From a checkpoint of a small transformer trained on Wikipedia: 6 heads of 32 (1 for keys and values), normalized queries and keys.
Each number is 200 + 20 x the weight over its row's rms, rounded and kept within 0 to 999. Layers, rows and columns count from 0. The size before them is the row's rms in percent of the matrix's.

# q: layer 3 attention query, 192x192, rms 0.162, rows 7-21,39-53,71-85,103-117,135-149,167-181, columns 0-63
# k: layer 3 attention key, 32x192, rms 0.157, rows 7-21, columns 0-63
q7,101,203,182,190,210,173,238,196,187,234,206,166,229,215,244,211,224,186,218,255,194,210,214,211,191,182,222,205,201,215,221,241,190,187,208,216,219,182,224,214,209,199,210,211,193,217,196,185,195,175,176,201,201,203,181,214,223,204,201,223,189,183,192,224,217
q39,098,195,241,185,217,192,199,222,202,192,208,165,199,203,209,160,175,184,184,218,197,215,207,211,184,199,201,199,183,220,242,223,217,189,229,212,211,183,215,231,188,197,209,181,197,198,201,198,213,218,212,175,213,201,194,203,191,244,208,209,232,193,188,215,160
q71,086,190,175,220,209,202,211,192,179,191,163,189,214,169,188,211,231,208,224,215,191,214,240,225,196,228,195,174,201,208,208,230,183,142,216,218,214,183,200,213,195,184,206,228,195,215,196,202,133,186,188,228,209,226,170,167,132,217,217,178,198,221,223,205,179
q103,093,160,180,207,207,216,216,205,185,170,232,219,202,183,212,193,193,204,196,149,187,187,230,221,180,207,232,217,213,183,217,187,194,173,211,202,242,156,205,202,236,206,217,222,211,170,168,190,237,225,190,173,195,189,214,204,207,164,228,231,223,256,211,210,193
q135,096,225,219,210,238,215,165,223,141,176,204,183,199,197,236,196,201,153,222,175,175,204,211,207,218,192,194,164,183,202,218,197,164,184,224,199,207,197,181,198,157,178,204,215,185,197,191,194,202,187,217,178,179,203,208,197,200,172,193,182,202,177,207,195,188
q167,081,196,207,229,196,171,179,237,186,195,203,151,210,191,228,241,212,192,195,172,200,177,199,189,190,218,243,214,199,217,170,201,211,215,226,218,197,183,209,216,186,185,177,181,181,195,215,228,175,208,203,204,211,175,194,237,206,234,190,166,249,215,170,209,225
k7,085,202,223,233,182,188,159,199,192,198,213,187,180,204,193,224,218,195,202,211,198,179,175,184,164,212,186,184,210,198,181,222,174,199,191,207,211,176,225,215,205,194,213,190,191,145,193,217,213,225,178,204,208,196,189,188,158,221,186,176,176,208,222,194,200
q8,108,211,206,198,186,228,199,235,195,239,204,178,174,151,179,224,208,205,202,184,195,221,228,171,227,216,197,176,198,205,191,208,194,196,182,197,177,169,190,240,191,190,196,233,149,196,209,224,173,222,198,214,200,180,195,201,168,192,222,182,185,197,193,210,216
q40,106,157,158,249,201,169,213,216,212,201,159,191,210,189,206,215,226,192,180,180,216,219,213,188,196,205,223,163,185,205,202,221,218,200,199,210,208,238,166,212,203,210,210,226,147,190,180,186,183,172,217,206,233,187,188,167,222,196,230,218,183,195,231,207,209
q72,105,225,160,229,229,194,193,202,212,217,234,176,210,210,236,194,200,242,219,220,223,164,201,190,207,196,192,203,244,209,213,224,175,237,180,225,190,206,189,197,194,178,192,191,208,200,213,203,163,213,229,175,177,182,176,199,196,235,222,216,185,168,206,248,210
q104,104,213,186,193,198,210,202,194,180,184,178,231,217,215,156,181,212,213,198,197,208,177,204,170,225,199,204,214,198,189,244,226,216,221,200,201,224,177,185,193,219,210,211,217,218,199,218,207,150,224,225,217,206,216,217,211,255,173,189,200,201,228,224,194,221
q136,100,197,216,200,207,201,191,210,195,170,176,187,177,195,182,185,195,218,193,220,218,205,222,187,191,200,206,216,170,175,200,192,248,154,175,222,227,186,192,198,165,171,191,195,194,197,203,197,205,227,198,195,232,201,207,207,195,177,219,214,207,171,191,217,183
q168,076,236,188,196,229,209,198,184,234,209,204,224,193,190,189,192,201,199,201,186,171,200,171,222,219,220,243,220,196,206,163,194,219,238,204,184,242,199,199,194,172,211,176,199,212,211,222,214,244,145,174,182,152,224,208,204,177,194,198,182,185,196,216,192,186
k8,089,206,200,228,175,202,191,232,200,148,203,206,209,213,242,176,197,211,172,200,223,206,187,213,190,206,204,209,193,172,222,194,231,153,177,224,206,211,230,201,198,204,220,161,204,180,216,215,196,189,227,193,216,180,184,212,200,218,196,165,227,193,213,194,209
q9,109,207,196,195,186,196,197,178,200,222,172,222,231,249,222,179,195,212,226,190,246,187,155,153,212,185,170,207,202,179,202,198,177,241,190,193,198,209,209,181,195,218,237,190,199,189,228,188,213,211,176,172,212,220,221,214,215,200,174,211,174,189,196,206,215
q41,097,209,246,208,190,222,160,191,239,218,201,206,163,202,186,160,206,170,166,169,225,243,185,197,189,216,196,216,171,216,197,224,198,219,218,178,200,227,180,226,202,216,161,244,240,218,198,198,194,222,195,166,193,201,232,216,204,219,198,207,188,188,201,183,202
q73,092,223,219,240,195,205,205,178,204,183,225,155,206,155,175,193,167,210,183,216,192,214,207,187,212,210,199,204,179,222,200,200,168,200,239,204,177,210,203,178,194,210,226,194,205,227,214,196,214,204,163,177,194,192,228,216,226,190,206,190,180,252,162,194,215
q105,096,196,183,186,201,220,218,184,215,201,196,202,214,190,201,180,178,226,205,178,191,182,167,180,217,214,210,215,201,243,222,193,182,236,220,201,200,204,212,206,212,203,193,179,225,142,271,186,199,253,175,217,214,194,215,206,197,201,210,217,197,180,229,231,203
q137,091,184,209,185,174,209,194,218,210,190,223,214,219,200,220,205,159,180,199,184,196,220,194,221,190,193,211,170,178,164,220,215,163,212,170,193,213,220,151,221,219,209,169,186,206,226,204,204,219,200,194,233,207,175,189,217,201,240,197,191,218,208,208,230,216
q169,097,181,170,165,178,200,184,182,240,207,212,252,202,214,197,199,177,235,185,218,194,226,175,212,199,201,170,203,196,178,204,183,220,231,187,172,204,195,161,222,211,219,214,168,224,220,234,202,213,205,198,193,185,223,218,173,248,193,181,214,187,228,203,210,202
k9,095,186,198,189,207,231,164,194,203,189,237,192,187,195,204,200,144,236,208,215,190,199,175,243,211,212,192,206,204,199,226,233,181,212,208,175,224,233,203,203,196,235,200,244,180,202,183,211,219,226,215,190,202,207,206,190,240,207,201,207,176,171,212,195,222
q10,123,164,188,185,209,208,222,217,212,194,207,195,180,186,181,195,193,197,258,196,211,208,241,214,162,182,216,200,242,231,239,193,204,187,204,203,204,192,179,192,195,182,210,232,188,196,200,192,198,206,239,186,194,171,169,175,179,201,174,205,184,199,220,210,187
q42,112,187,186,218,196,191,199,186,157,190,187,210,184,214,239,187,199,207,218,186,207,184,201,194,201,224,202,194,182,212,205,194,210,190,206,207,170,207,213,191,182,169,241,195,209,156,209,195,203,202,203,185,187,202,218,198,173,211,213,213,219,204,187,183,171
q74,105,213,189,242,188,194,223,210,190,201,189,199,194,206,247,204,220,172,227,224,181,190,202,226,191,235,213,176,165,182,200,179,206,186,222,220,196,211,193,195,196,164,179,191,193,176,191,211,225,204,189,209,216,164,187,198,195,169,228,208,175,216,202,234,168
q106,116,203,174,220,200,215,226,211,186,204,219,217,184,186,237,203,201,229,233,210,183,204,236,211,186,204,230,206,215,220,202,183,165,165,203,210,207,185,187,181,205,189,205,216,199,157,218,195,185,175,214,184,207,195,217,171,253,209,212,208,221,172,168,217,203
q138,101,201,186,212,221,219,178,203,164,162,204,173,236,200,199,210,196,170,214,177,199,191,210,211,191,200,220,178,188,176,214,198,206,143,182,204,226,193,191,193,187,184,212,215,193,191,188,204,154,193,222,188,189,217,207,192,205,179,209,233,232,186,227,225,180
q170,116,192,216,202,177,170,233,219,213,179,209,181,179,194,195,238,246,192,194,196,171,175,238,237,187,223,232,219,237,188,220,201,199,179,188,224,206,201,199,185,212,162,193,226,185,187,193,189,202,186,217,249,198,183,171,184,186,226,212,166,218,177,215,207,178
k10,165,198,171,200,197,194,215,199,189,184,198,196,172,173,216,223,251,192,205,182,177,213,199,195,187,183,249,184,203,198,221,166,205,188,171,255,202,192,184,228,195,164,214,226,210,215,205,207,194,207,212,208,204,204,208,181,190,204,191,192,231,182,202,217,168
q11,101,174,180,210,216,216,222,217,194,217,191,199,185,182,207,190,227,204,203,232,202,206,185,192,227,170,222,189,198,178,146,220,242,198,201,201,195,178,228,215,210,203,201,153,220,171,217,194,210,205,205,209,205,171,210,221,249,203,184,181,194,215,195,207,193
q43,109,196,169,198,192,200,200,186,197,214,177,186,199,218,222,157,170,202,232,176,208,201,187,206,164,226,195,207,206,179,235,194,223,171,170,175,225,184,182,192,209,199,192,184,225,248,169,193,198,193,233,193,205,175,191,202,182,231,210,204,195,180,209,194,170
q75,106,184,221,214,220,204,212,216,203,162,204,163,193,151,263,203,237,217,186,194,173,198,215,235,188,233,196,174,220,192,184,197,202,213,218,225,213,193,189,191,198,182,189,211,196,138,186,196,202,203,214,205,189,200,211,202,219,137,189,210,185,234,199,189,181
q107,110,203,193,195,213,199,157,180,226,241,176,204,208,199,199,215,190,228,217,217,189,180,160,138,235,203,181,204,214,200,206,192,190,211,233,190,225,177,186,161,216,197,206,180,196,223,168,180,207,198,206,218,200,212,244,213,184,198,226,202,205,199,182,210,180
q139,137,220,226,238,245,214,216,207,182,187,192,201,189,204,207,208,204,203,210,202,215,217,217,225,196,180,220,198,218,164,183,184,175,196,181,197,218,219,190,173,167,188,207,198,176,195,210,208,237,200,243,197,185,203,212,177,246,191,237,207,183,200,221,244,161
q171,104,205,191,227,194,172,171,167,203,232,208,224,173,202,194,186,205,206,202,196,182,184,190,167,224,159,196,242,172,214,195,192,204,210,189,205,197,172,188,204,195,194,215,211,229,199,200,187,199,196,202,227,180,175,210,215,195,214,188,190,195,217,179,216,214
k11,091,197,170,225,207,183,190,189,179,198,211,201,166,195,215,176,218,172,220,178,203,202,248,177,221,192,218,226,227,201,195,184,195,229,180,231,170,220,205,189,190,189,213,206,223,221,188,210,183,207,192,208,194,244,190,237,194,249,202,197,233,217,174,225,192
q12,114,164,184,201,202,210,211,226,226,196,209,174,193,210,207,207,196,186,233,205,202,239,224,226,203,175,232,210,175,183,213,188,202,197,172,190,203,194,176,156,198,207,222,186,192,193,183,219,202,206,249,175,160,167,191,180,216,186,186,230,215,206,190,224,205
q44,098,196,206,170,193,194,188,204,208,193,191,189,205,196,226,229,192,173,237,188,199,211,231,218,194,210,184,178,176,177,186,200,178,186,235,197,210,200,152,183,200,195,175,211,184,192,162,237,217,238,204,171,195,191,217,192,232,224,188,182,155,216,213,206,196
q76,114,201,206,216,225,187,195,215,170,193,188,184,202,226,224,203,213,232,211,252,212,186,208,213,192,222,202,154,191,211,204,206,220,210,214,226,204,171,177,209,195,191,193,177,183,194,227,214,214,190,214,198,214,170,185,176,181,214,207,221,210,182,207,210,202
q108,107,191,190,229,250,215,233,205,171,186,187,190,204,217,207,230,210,224,184,214,219,179,208,203,179,193,228,210,189,204,168,207,205,195,218,199,244,170,208,172,240,188,196,196,240,174,177,193,231,170,213,188,202,182,211,176,222,224,225,175,210,226,199,218,166
q140,104,223,205,243,219,222,174,202,215,197,185,227,200,146,196,186,231,190,190,182,187,204,231,166,226,163,210,227,187,193,194,191,199,208,193,208,198,202,217,223,177,201,214,215,198,194,202,172,215,192,192,217,209,246,219,201,217,190,160,198,212,181,154,208,195
q172,088,232,220,201,229,224,178,201,210,234,207,178,203,210,177,192,210,186,194,202,201,177,186,182,190,198,224,195,208,220,223,231,207,185,222,205,175,216,209,185,179,202,165,171,209,213,189,189,193,239,202,188,221,205,201,187,190,188,184,203,218,220,237,186,190
k12,094,205,208,231,188,213,183,197,246,188,194,206,201,186,207,177,196,170,163,203,206,208,210,222,193,207,199,215,160,168,182,211,205,201,192,181,237,220,204,189,201,217,196,175,210,165,180,202,203,252,215,175,221,182,207,201,218,192,197,210,213,220,202,188,243
q13,106,203,202,199,216,238,202,195,207,200,190,231,181,209,146,200,226,188,183,190,187,213,178,136,212,181,201,225,232,221,211,184,201,236,194,189,200,171,160,189,219,211,213,211,200,184,187,193,170,175,214,226,201,239,195,231,217,222,164,179,216,206,195,182,188
q45,089,188,221,207,221,200,182,233,189,192,214,164,197,201,224,210,221,205,198,245,197,186,248,200,204,207,181,201,195,231,189,219,167,200,211,212,198,217,162,186,195,166,192,183,167,171,195,199,226,185,200,224,208,175,186,185,200,181,215,204,178,187,230,182,194
q77,091,184,182,182,179,211,191,215,184,217,217,195,190,229,195,202,203,196,175,218,204,194,236,200,193,199,200,176,195,192,175,193,187,224,195,201,198,227,206,224,223,181,224,226,200,180,242,211,185,183,191,172,216,227,176,246,234,182,175,199,198,205,160,214,184
q109,101,227,198,198,195,235,189,221,186,203,143,199,215,162,193,202,254,220,229,203,209,169,202,236,238,217,199,211,187,195,222,191,188,197,199,209,201,216,181,189,176,218,185,177,221,206,189,181,195,204,179,199,192,199,175,184,208,211,203,173,197,182,202,182,209
q141,113,200,219,212,184,215,219,232,176,189,205,208,183,198,205,169,200,213,214,181,180,196,217,211,197,197,222,191,192,208,197,231,193,213,217,209,196,200,220,206,188,193,198,198,145,158,217,219,200,178,215,207,179,188,199,211,187,190,199,253,200,218,184,179,188
q173,088,203,195,210,223,184,212,211,177,195,212,202,175,173,197,237,193,257,211,185,171,209,165,186,216,169,250,225,208,194,186,181,182,214,213,186,194,199,245,224,204,182,200,204,224,199,201,183,242,204,190,207,167,193,210,203,221,221,228,215,205,196,191,179,190
k13,090,202,220,174,193,188,229,174,216,189,204,202,223,185,197,195,192,188,233,157,241,193,225,184,216,221,159,175,180,196,177,188,237,211,216,241,239,232,215,201,232,191,194,195,191,199,209,187,172,178,178,178,208,196,197,188,204,220,204,200,221,192,209,164,183
q14,106,180,184,175,202,191,205,220,210,201,209,208,219,198,216,223,182,177,203,199,181,224,202,185,205,213,190,191,215,238,170,228,195,166,181,210,224,195,239,205,213,192,215,204,161,197,160,232,219,192,213,185,201,189,180,195,182,202,207,167,203,190,204,224,210
q46,133,179,137,230,197,191,184,228,182,190,180,202,196,167,214,178,202,203,201,198,183,148,196,194,170,218,223,202,210,204,199,237,210,185,215,218,183,223,200,192,225,187,202,180,196,220,199,203,188,169,177,192,233,178,177,213,176,180,221,195,237,166,190,190,188
q78,094,210,194,179,213,222,194,163,174,208,151,236,184,170,199,193,207,222,187,189,193,177,178,255,220,202,211,191,187,191,179,178,197,200,184,224,194,179,209,207,163,189,195,190,178,209,194,194,192,196,192,204,224,252,217,207,194,192,195,179,240,189,228,181,200
q110,130,238,240,219,221,228,224,253,165,219,215,169,182,206,238,208,211,232,178,206,208,209,198,190,228,197,208,224,177,196,186,181,193,225,213,222,222,187,184,192,178,192,220,200,174,215,184,188,205,184,201,210,177,199,199,220,227,213,193,197,195,204,216,214,192
q142,148,194,205,221,177,242,191,200,176,214,219,185,231,155,200,205,213,200,198,173,176,202,222,222,202,236,207,162,163,204,188,191,199,199,202,228,204,182,209,233,183,205,182,178,176,185,209,219,155,232,197,206,208,232,191,230,189,203,222,168,201,148,223,196,198
q174,139,159,209,218,181,203,236,232,198,177,190,194,210,186,205,211,190,205,241,227,177,211,213,247,139,211,203,193,225,202,184,194,203,172,211,208,206,182,200,198,192,187,202,220,198,201,163,213,190,189,220,203,178,195,178,169,205,184,225,195,209,211,209,209,175
k14,094,156,197,184,194,219,207,187,161,180,213,194,181,176,200,152,223,163,210,199,219,173,188,189,202,203,200,175,236,226,204,183,235,222,218,214,179,176,172,218,223,187,192,200,170,211,219,202,197,202,212,178,164,199,207,199,185,199,217,214,226,200,179,190,182
q15,101,199,198,205,179,210,221,186,214,209,207,204,170,232,220,189,225,209,149,214,182,203,199,198,233,198,185,244,218,245,208,188,207,241,193,210,193,174,216,238,204,198,216,155,186,193,190,194,219,205,215,194,193,185,194,171,151,199,208,190,198,207,182,187,216
q47,089,184,197,219,222,200,201,185,181,226,173,224,223,179,218,183,153,163,211,180,189,169,202,183,244,184,166,216,225,240,210,189,177,211,182,194,202,205,229,208,189,199,198,175,191,178,193,195,219,220,199,187,207,201,215,225,221,215,205,178,185,174,224,195,208
q79,099,213,207,191,155,195,212,222,257,223,227,175,204,201,153,195,223,177,238,197,189,217,185,203,176,198,214,154,185,211,274,202,195,206,205,185,186,215,178,187,211,214,212,169,213,222,220,212,183,234,203,167,196,223,202,182,211,204,175,209,185,170,204,223,192
q111,090,178,221,220,183,219,199,187,203,210,195,200,202,181,204,197,217,247,166,179,179,209,236,208,225,145,199,212,200,200,193,186,203,196,198,185,179,155,228,194,182,211,204,202,179,141,198,174,197,189,194,199,211,207,221,218,215,220,220,208,191,209,232,245,202
q143,104,159,193,191,205,219,209,199,238,241,226,195,201,206,181,230,171,211,168,206,186,212,198,166,196,224,217,149,186,189,203,189,169,235,204,189,201,188,185,200,226,221,227,186,214,193,210,213,194,194,202,229,210,171,208,190,237,225,192,238,212,189,202,152,185
q175,100,176,193,215,149,191,183,172,218,180,202,199,208,204,195,192,162,233,173,214,205,171,185,178,258,199,144,177,187,190,194,195,187,204,194,209,188,240,208,196,194,190,190,175,187,196,186,206,209,191,227,211,217,219,218,200,206,198,201,180,184,197,220,210,214
k15,089,219,177,173,225,168,170,220,211,200,211,214,185,223,230,216,164,238,235,220,199,176,189,215,222,183,190,227,194,222,180,196,235,217,230,221,230,216,194,201,184,193,194,228,170,217,204,203,229,212,195,227,174,217,200,210,192,209,193,204,233,181,183,168,192
q16,063,205,197,195,191,171,211,186,187,197,181,194,209,219,176,240,209,193,188,164,205,191,235,183,181,181,183,193,195,218,208,156,205,199,175,213,207,188,184,210,209,187,221,177,200,204,198,216,217,205,238,224,235,213,235,186,226,213,193,191,217,213,175,227,190
q48,100,180,235,198,204,221,219,218,204,204,202,214,186,234,215,243,206,224,238,197,206,242,212,210,178,196,218,198,206,169,196,177,188,247,204,204,211,187,194,196,193,188,181,199,213,226,203,199,224,201,220,186,174,184,211,169,241,188,197,191,190,189,190,248,171
q80,102,185,197,205,208,201,211,206,207,210,199,218,202,238,203,202,186,207,227,158,208,213,204,179,184,174,196,189,205,193,205,179,189,219,157,220,203,200,188,171,214,176,240,222,232,201,201,191,180,201,230,222,188,197,215,200,181,199,201,228,187,182,215,232,163
q112,074,198,186,211,225,198,172,213,248,178,218,195,223,229,218,215,169,178,238,183,228,192,217,176,202,190,191,211,222,200,197,184,212,223,179,217,198,204,197,126,203,183,225,245,175,216,180,200,213,223,237,187,209,186,178,213,192,236,213,232,196,193,196,197,196
q144,078,174,170,210,219,185,208,187,212,209,194,213,170,191,196,191,206,178,230,202,198,190,245,225,155,213,230,207,221,232,223,203,195,177,199,213,179,196,204,182,249,189,187,208,218,211,209,195,171,193,196,208,169,167,203,199,209,234,213,189,179,188,201,199,187
q176,105,240,156,192,236,181,196,168,192,195,199,218,160,182,194,206,219,202,198,165,227,180,206,200,211,172,210,216,202,189,230,175,237,208,168,229,207,216,191,193,209,181,204,192,216,238,213,165,190,205,213,204,212,219,234,209,214,234,202,194,229,161,196,207,174
k16,100,194,199,237,215,199,192,213,190,188,216,179,173,229,230,211,233,193,224,195,192,209,204,198,175,209,205,142,221,184,193,168,218,207,181,229,201,176,173,182,188,142,186,234,161,176,193,221,188,192,219,221,200,191,210,191,199,163,200,201,207,167,204,202,180
q17,084,218,197,210,224,174,181,193,190,218,204,194,189,191,192,194,200,175,205,212,231,214,156,184,180,226,203,209,212,227,208,228,198,199,224,176,200,192,188,170,184,218,172,201,203,202,203,188,185,207,189,193,181,161,201,194,148,192,227,191,205,186,199,201,191
q49,094,163,192,184,200,194,187,174,206,197,204,204,191,166,215,155,176,203,203,222,188,191,209,226,185,195,232,196,208,221,229,240,188,230,202,201,167,227,203,206,187,209,204,222,204,193,197,214,176,235,164,229,217,241,203,238,160,180,191,171,199,204,184,188,235
q81,098,162,190,217,174,218,177,201,215,186,177,203,226,246,170,157,209,169,200,207,198,185,155,175,221,199,183,219,207,183,197,201,216,193,192,188,197,192,203,224,199,201,218,213,205,193,204,220,229,184,183,186,205,228,255,190,207,175,209,210,179,211,199,167,199
q113,094,222,158,219,242,156,209,193,206,227,175,171,192,209,200,204,204,154,200,219,227,225,187,186,219,214,188,231,217,211,248,187,189,202,175,169,180,259,218,168,218,214,196,171,204,202,194,198,224,191,174,227,207,183,197,217,188,260,159,189,177,197,241,191,205
q145,104,175,203,169,211,218,194,172,160,205,227,241,211,204,171,222,195,190,196,200,193,236,201,222,227,180,171,185,205,165,193,215,188,210,186,162,207,201,188,212,237,235,196,185,194,212,205,217,234,161,244,209,181,189,212,227,182,187,189,156,184,212,216,178,221
q177,073,188,219,215,205,191,204,197,186,187,194,184,229,222,213,205,188,197,199,196,200,207,203,225,233,167,241,157,190,218,187,195,220,222,194,193,223,187,192,161,168,193,160,225,157,181,157,196,207,170,238,189,197,142,193,198,229,204,198,228,185,204,229,205,196
k17,100,230,218,212,211,198,191,207,200,204,178,223,196,215,190,194,221,183,215,165,248,223,187,192,197,180,224,204,184,200,213,181,195,195,180,201,207,250,154,175,184,188,196,221,206,231,174,189,161,173,240,216,186,196,201,169,223,230,171,186,224,203,200,235,194
q18,096,185,193,195,190,228,178,203,202,185,210,238,241,225,155,211,198,219,218,169,230,211,182,199,155,182,156,169,187,194,207,193,221,217,167,172,198,179,182,215,252,201,201,161,218,189,229,212,191,213,215,179,192,212,211,164,222,200,205,199,193,187,186,189,191
q50,079,172,209,210,216,197,190,199,194,192,221,214,192,217,223,216,163,205,221,232,210,191,172,188,204,184,214,166,192,185,180,208,223,200,209,201,185,158,203,150,188,213,206,200,182,230,214,178,197,194,188,225,184,212,207,257,192,227,168,226,205,222,186,247,169
q82,092,218,178,206,190,201,183,206,176,196,192,166,208,177,188,204,197,202,217,208,188,234,209,209,221,161,208,195,217,237,212,235,212,228,201,189,211,207,206,214,189,209,220,221,215,203,166,182,177,192,217,232,182,218,191,187,226,216,186,239,226,142,192,206,196
q114,099,207,202,155,170,208,232,183,190,223,189,184,185,187,210,194,194,219,197,194,200,163,193,206,222,175,193,230,168,187,200,214,194,227,211,200,178,212,201,215,189,195,217,192,195,185,215,163,228,202,169,158,185,191,214,225,192,213,185,194,214,217,203,187,202
q146,084,158,178,199,207,179,208,167,189,197,207,193,216,216,192,237,174,215,164,207,191,195,172,231,210,173,175,213,208,203,180,206,171,245,186,179,229,223,169,173,212,217,187,195,199,203,188,194,215,189,230,201,236,219,184,197,235,213,203,191,211,184,184,209,194
q178,074,233,218,178,219,156,242,203,198,218,213,191,146,169,195,225,202,205,204,200,195,176,230,164,230,198,197,180,212,178,193,195,211,215,202,199,192,213,192,194,142,190,186,235,231,186,180,176,204,194,194,230,185,177,214,202,187,205,205,193,188,196,191,206,230
k18,099,195,198,188,206,186,209,232,218,215,182,203,174,192,222,197,230,193,203,174,180,179,207,218,185,157,199,180,225,207,204,188,192,187,169,208,188,197,184,219,201,172,239,210,240,187,168,179,185,205,193,200,212,197,151,186,189,198,196,207,229,185,184,202,167
q19,086,219,212,192,213,214,211,227,190,177,237,198,214,221,213,180,217,207,214,190,211,211,198,208,210,170,193,203,169,177,195,159,223,215,168,211,202,223,160,196,174,177,230,227,214,221,184,186,209,219,205,186,197,235,215,190,212,227,201,181,205,220,197,212,194
q51,076,194,202,230,204,232,171,217,183,217,205,198,199,238,173,212,225,171,204,159,203,189,212,222,185,220,192,182,192,192,195,181,204,232,187,219,204,182,179,187,200,174,218,208,226,224,234,199,202,223,232,211,170,188,202,200,263,194,228,228,190,188,187,203,159
q83,077,166,170,188,203,188,219,204,201,197,189,204,176,211,221,201,225,169,210,149,179,202,207,157,218,214,225,210,219,183,225,190,185,237,200,233,199,204,173,229,219,196,218,226,183,218,172,173,218,197,207,224,170,233,215,173,203,176,185,217,194,187,190,197,199
q115,070,220,198,217,213,213,203,168,201,198,188,216,202,182,162,181,236,158,218,182,176,171,196,165,183,186,231,208,198,208,216,173,207,190,184,207,189,232,196,220,197,202,206,192,209,207,242,195,158,215,218,208,188,206,210,191,176,182,177,196,214,180,197,213,173
q147,074,238,202,176,201,210,234,211,213,170,195,199,203,188,204,194,249,187,220,176,178,203,236,191,184,204,222,177,229,213,218,156,192,207,226,220,219,223,209,223,212,179,224,237,240,226,219,181,212,210,197,203,184,194,202,193,206,197,177,190,220,216,197,205,207
q179,071,208,197,166,224,202,162,203,173,208,215,219,173,201,185,229,202,190,218,198,192,213,208,172,208,171,213,185,202,194,224,164,220,197,205,224,213,218,171,201,213,191,165,228,238,217,218,193,193,227,166,200,181,174,198,210,167,206,174,196,207,171,178,210,185
k19,110,183,182,208,230,183,209,218,191,196,215,201,192,168,228,211,258,191,236,213,188,202,235,217,174,192,230,180,216,195,203,188,218,188,191,225,218,202,196,201,211,174,233,222,197,204,186,211,193,172,215,203,209,192,195,179,215,197,204,223,204,214,204,221,138
q20,100,237,197,162,193,203,170,199,215,180,151,220,212,214,189,220,172,187,174,191,199,200,180,207,213,189,199,183,173,192,205,206,196,182,212,178,200,196,203,233,212,221,191,188,237,180,201,222,192,213,177,174,235,201,209,190,193,222,203,200,213,214,167,183,212
q52,085,216,240,203,162,185,233,174,199,188,186,202,194,218,196,224,199,240,187,219,184,231,168,183,190,184,166,194,160,224,198,206,219,193,231,188,187,199,233,175,199,189,191,178,215,183,205,212,217,249,177,231,207,211,189,213,222,209,214,199,193,173,182,206,211
q84,087,220,169,178,172,179,226,194,241,165,222,178,181,182,174,220,188,192,188,210,169,188,231,202,210,238,180,197,191,227,211,186,224,206,229,201,189,170,182,206,203,203,191,180,215,161,204,191,233,192,190,203,212,195,210,228,178,245,180,186,197,208,181,222,212
q116,084,224,199,193,190,193,172,189,219,213,201,183,207,199,233,192,164,228,170,215,235,216,180,187,210,193,190,180,185,196,158,196,183,192,265,194,202,209,203,200,195,186,218,222,203,189,208,194,197,202,198,208,243,215,181,194,237,210,163,216,185,204,200,191,221
q148,087,205,219,198,207,224,156,205,173,205,216,182,192,194,195,198,184,194,171,183,185,173,210,202,207,217,236,198,173,208,205,222,176,187,185,173,189,192,183,209,224,206,193,203,204,228,211,204,177,234,159,211,185,180,211,246,211,225,189,193,191,174,238,224,189
q180,087,243,195,193,230,189,222,174,173,212,164,214,189,208,200,209,172,170,186,181,212,208,202,188,213,199,207,237,204,168,216,213,218,213,184,187,225,210,153,166,189,222,190,167,216,209,201,188,198,167,201,195,210,179,222,200,224,224,207,194,220,200,218,218,180
k20,080,220,199,218,188,161,199,163,175,182,230,194,154,197,213,186,247,185,199,211,171,181,231,208,175,186,219,208,195,195,168,202,197,230,184,223,218,226,218,203,189,200,210,226,219,194,247,202,191,223,206,181,208,191,241,217,208,194,179,185,233,189,190,212,216
q21,101,186,203,202,196,196,191,201,227,186,185,188,227,181,200,199,193,198,213,202,192,205,171,181,182,229,210,172,197,177,199,195,219,195,181,210,224,178,209,205,215,203,177,192,220,169,201,212,182,240,226,178,215,173,234,201,238,213,196,208,246,197,216,198,212
q53,095,204,160,218,189,193,197,186,230,189,166,239,168,209,184,182,252,197,197,206,190,196,157,169,205,199,184,201,196,225,207,196,206,150,235,199,212,185,204,176,211,194,230,204,222,179,199,203,225,228,183,195,196,198,214,201,203,158,212,227,204,212,165,185,205
q85,093,170,203,168,215,174,218,184,235,204,222,224,193,249,186,232,194,223,230,220,220,181,204,203,178,186,223,192,177,209,248,221,243,248,183,205,180,201,205,176,187,201,192,207,188,212,229,178,221,220,181,222,179,246,192,196,189,206,176,237,201,193,189,190,195
q117,086,192,189,184,228,230,199,202,183,197,198,173,212,206,252,224,198,167,235,235,180,187,185,201,214,188,198,201,175,178,203,207,184,208,238,210,192,191,200,213,183,200,209,177,192,226,215,198,201,166,171,211,167,224,194,205,241,190,166,180,199,202,189,224,198
q149,099,194,186,226,184,212,205,211,196,204,208,232,217,163,194,216,232,202,171,194,232,222,187,190,177,197,222,201,212,203,214,191,183,197,206,206,183,196,210,194,194,209,142,193,177,183,196,222,217,182,196,183,176,164,190,197,196,208,196,179,168,208,194,178,185
q181,102,213,196,179,207,217,186,202,212,212,135,239,188,189,209,172,169,219,208,207,223,195,232,161,204,211,207,219,199,215,244,192,223,195,173,179,224,204,193,187,215,217,206,217,217,201,203,198,205,210,216,159,187,220,210,195,236,215,184,218,209,204,200,198,203
k21,092,236,199,201,166,173,253,197,196,152,216,150,202,195,185,210,209,205,201,204,202,192,186,225,205,226,208,208,197,231,222,201,200,214,217,217,209,208,198,188,204,184,189,197,152,175,195,206,197,178,189,231,212,212,194,222,175,192,184,204,211,184,177,162,209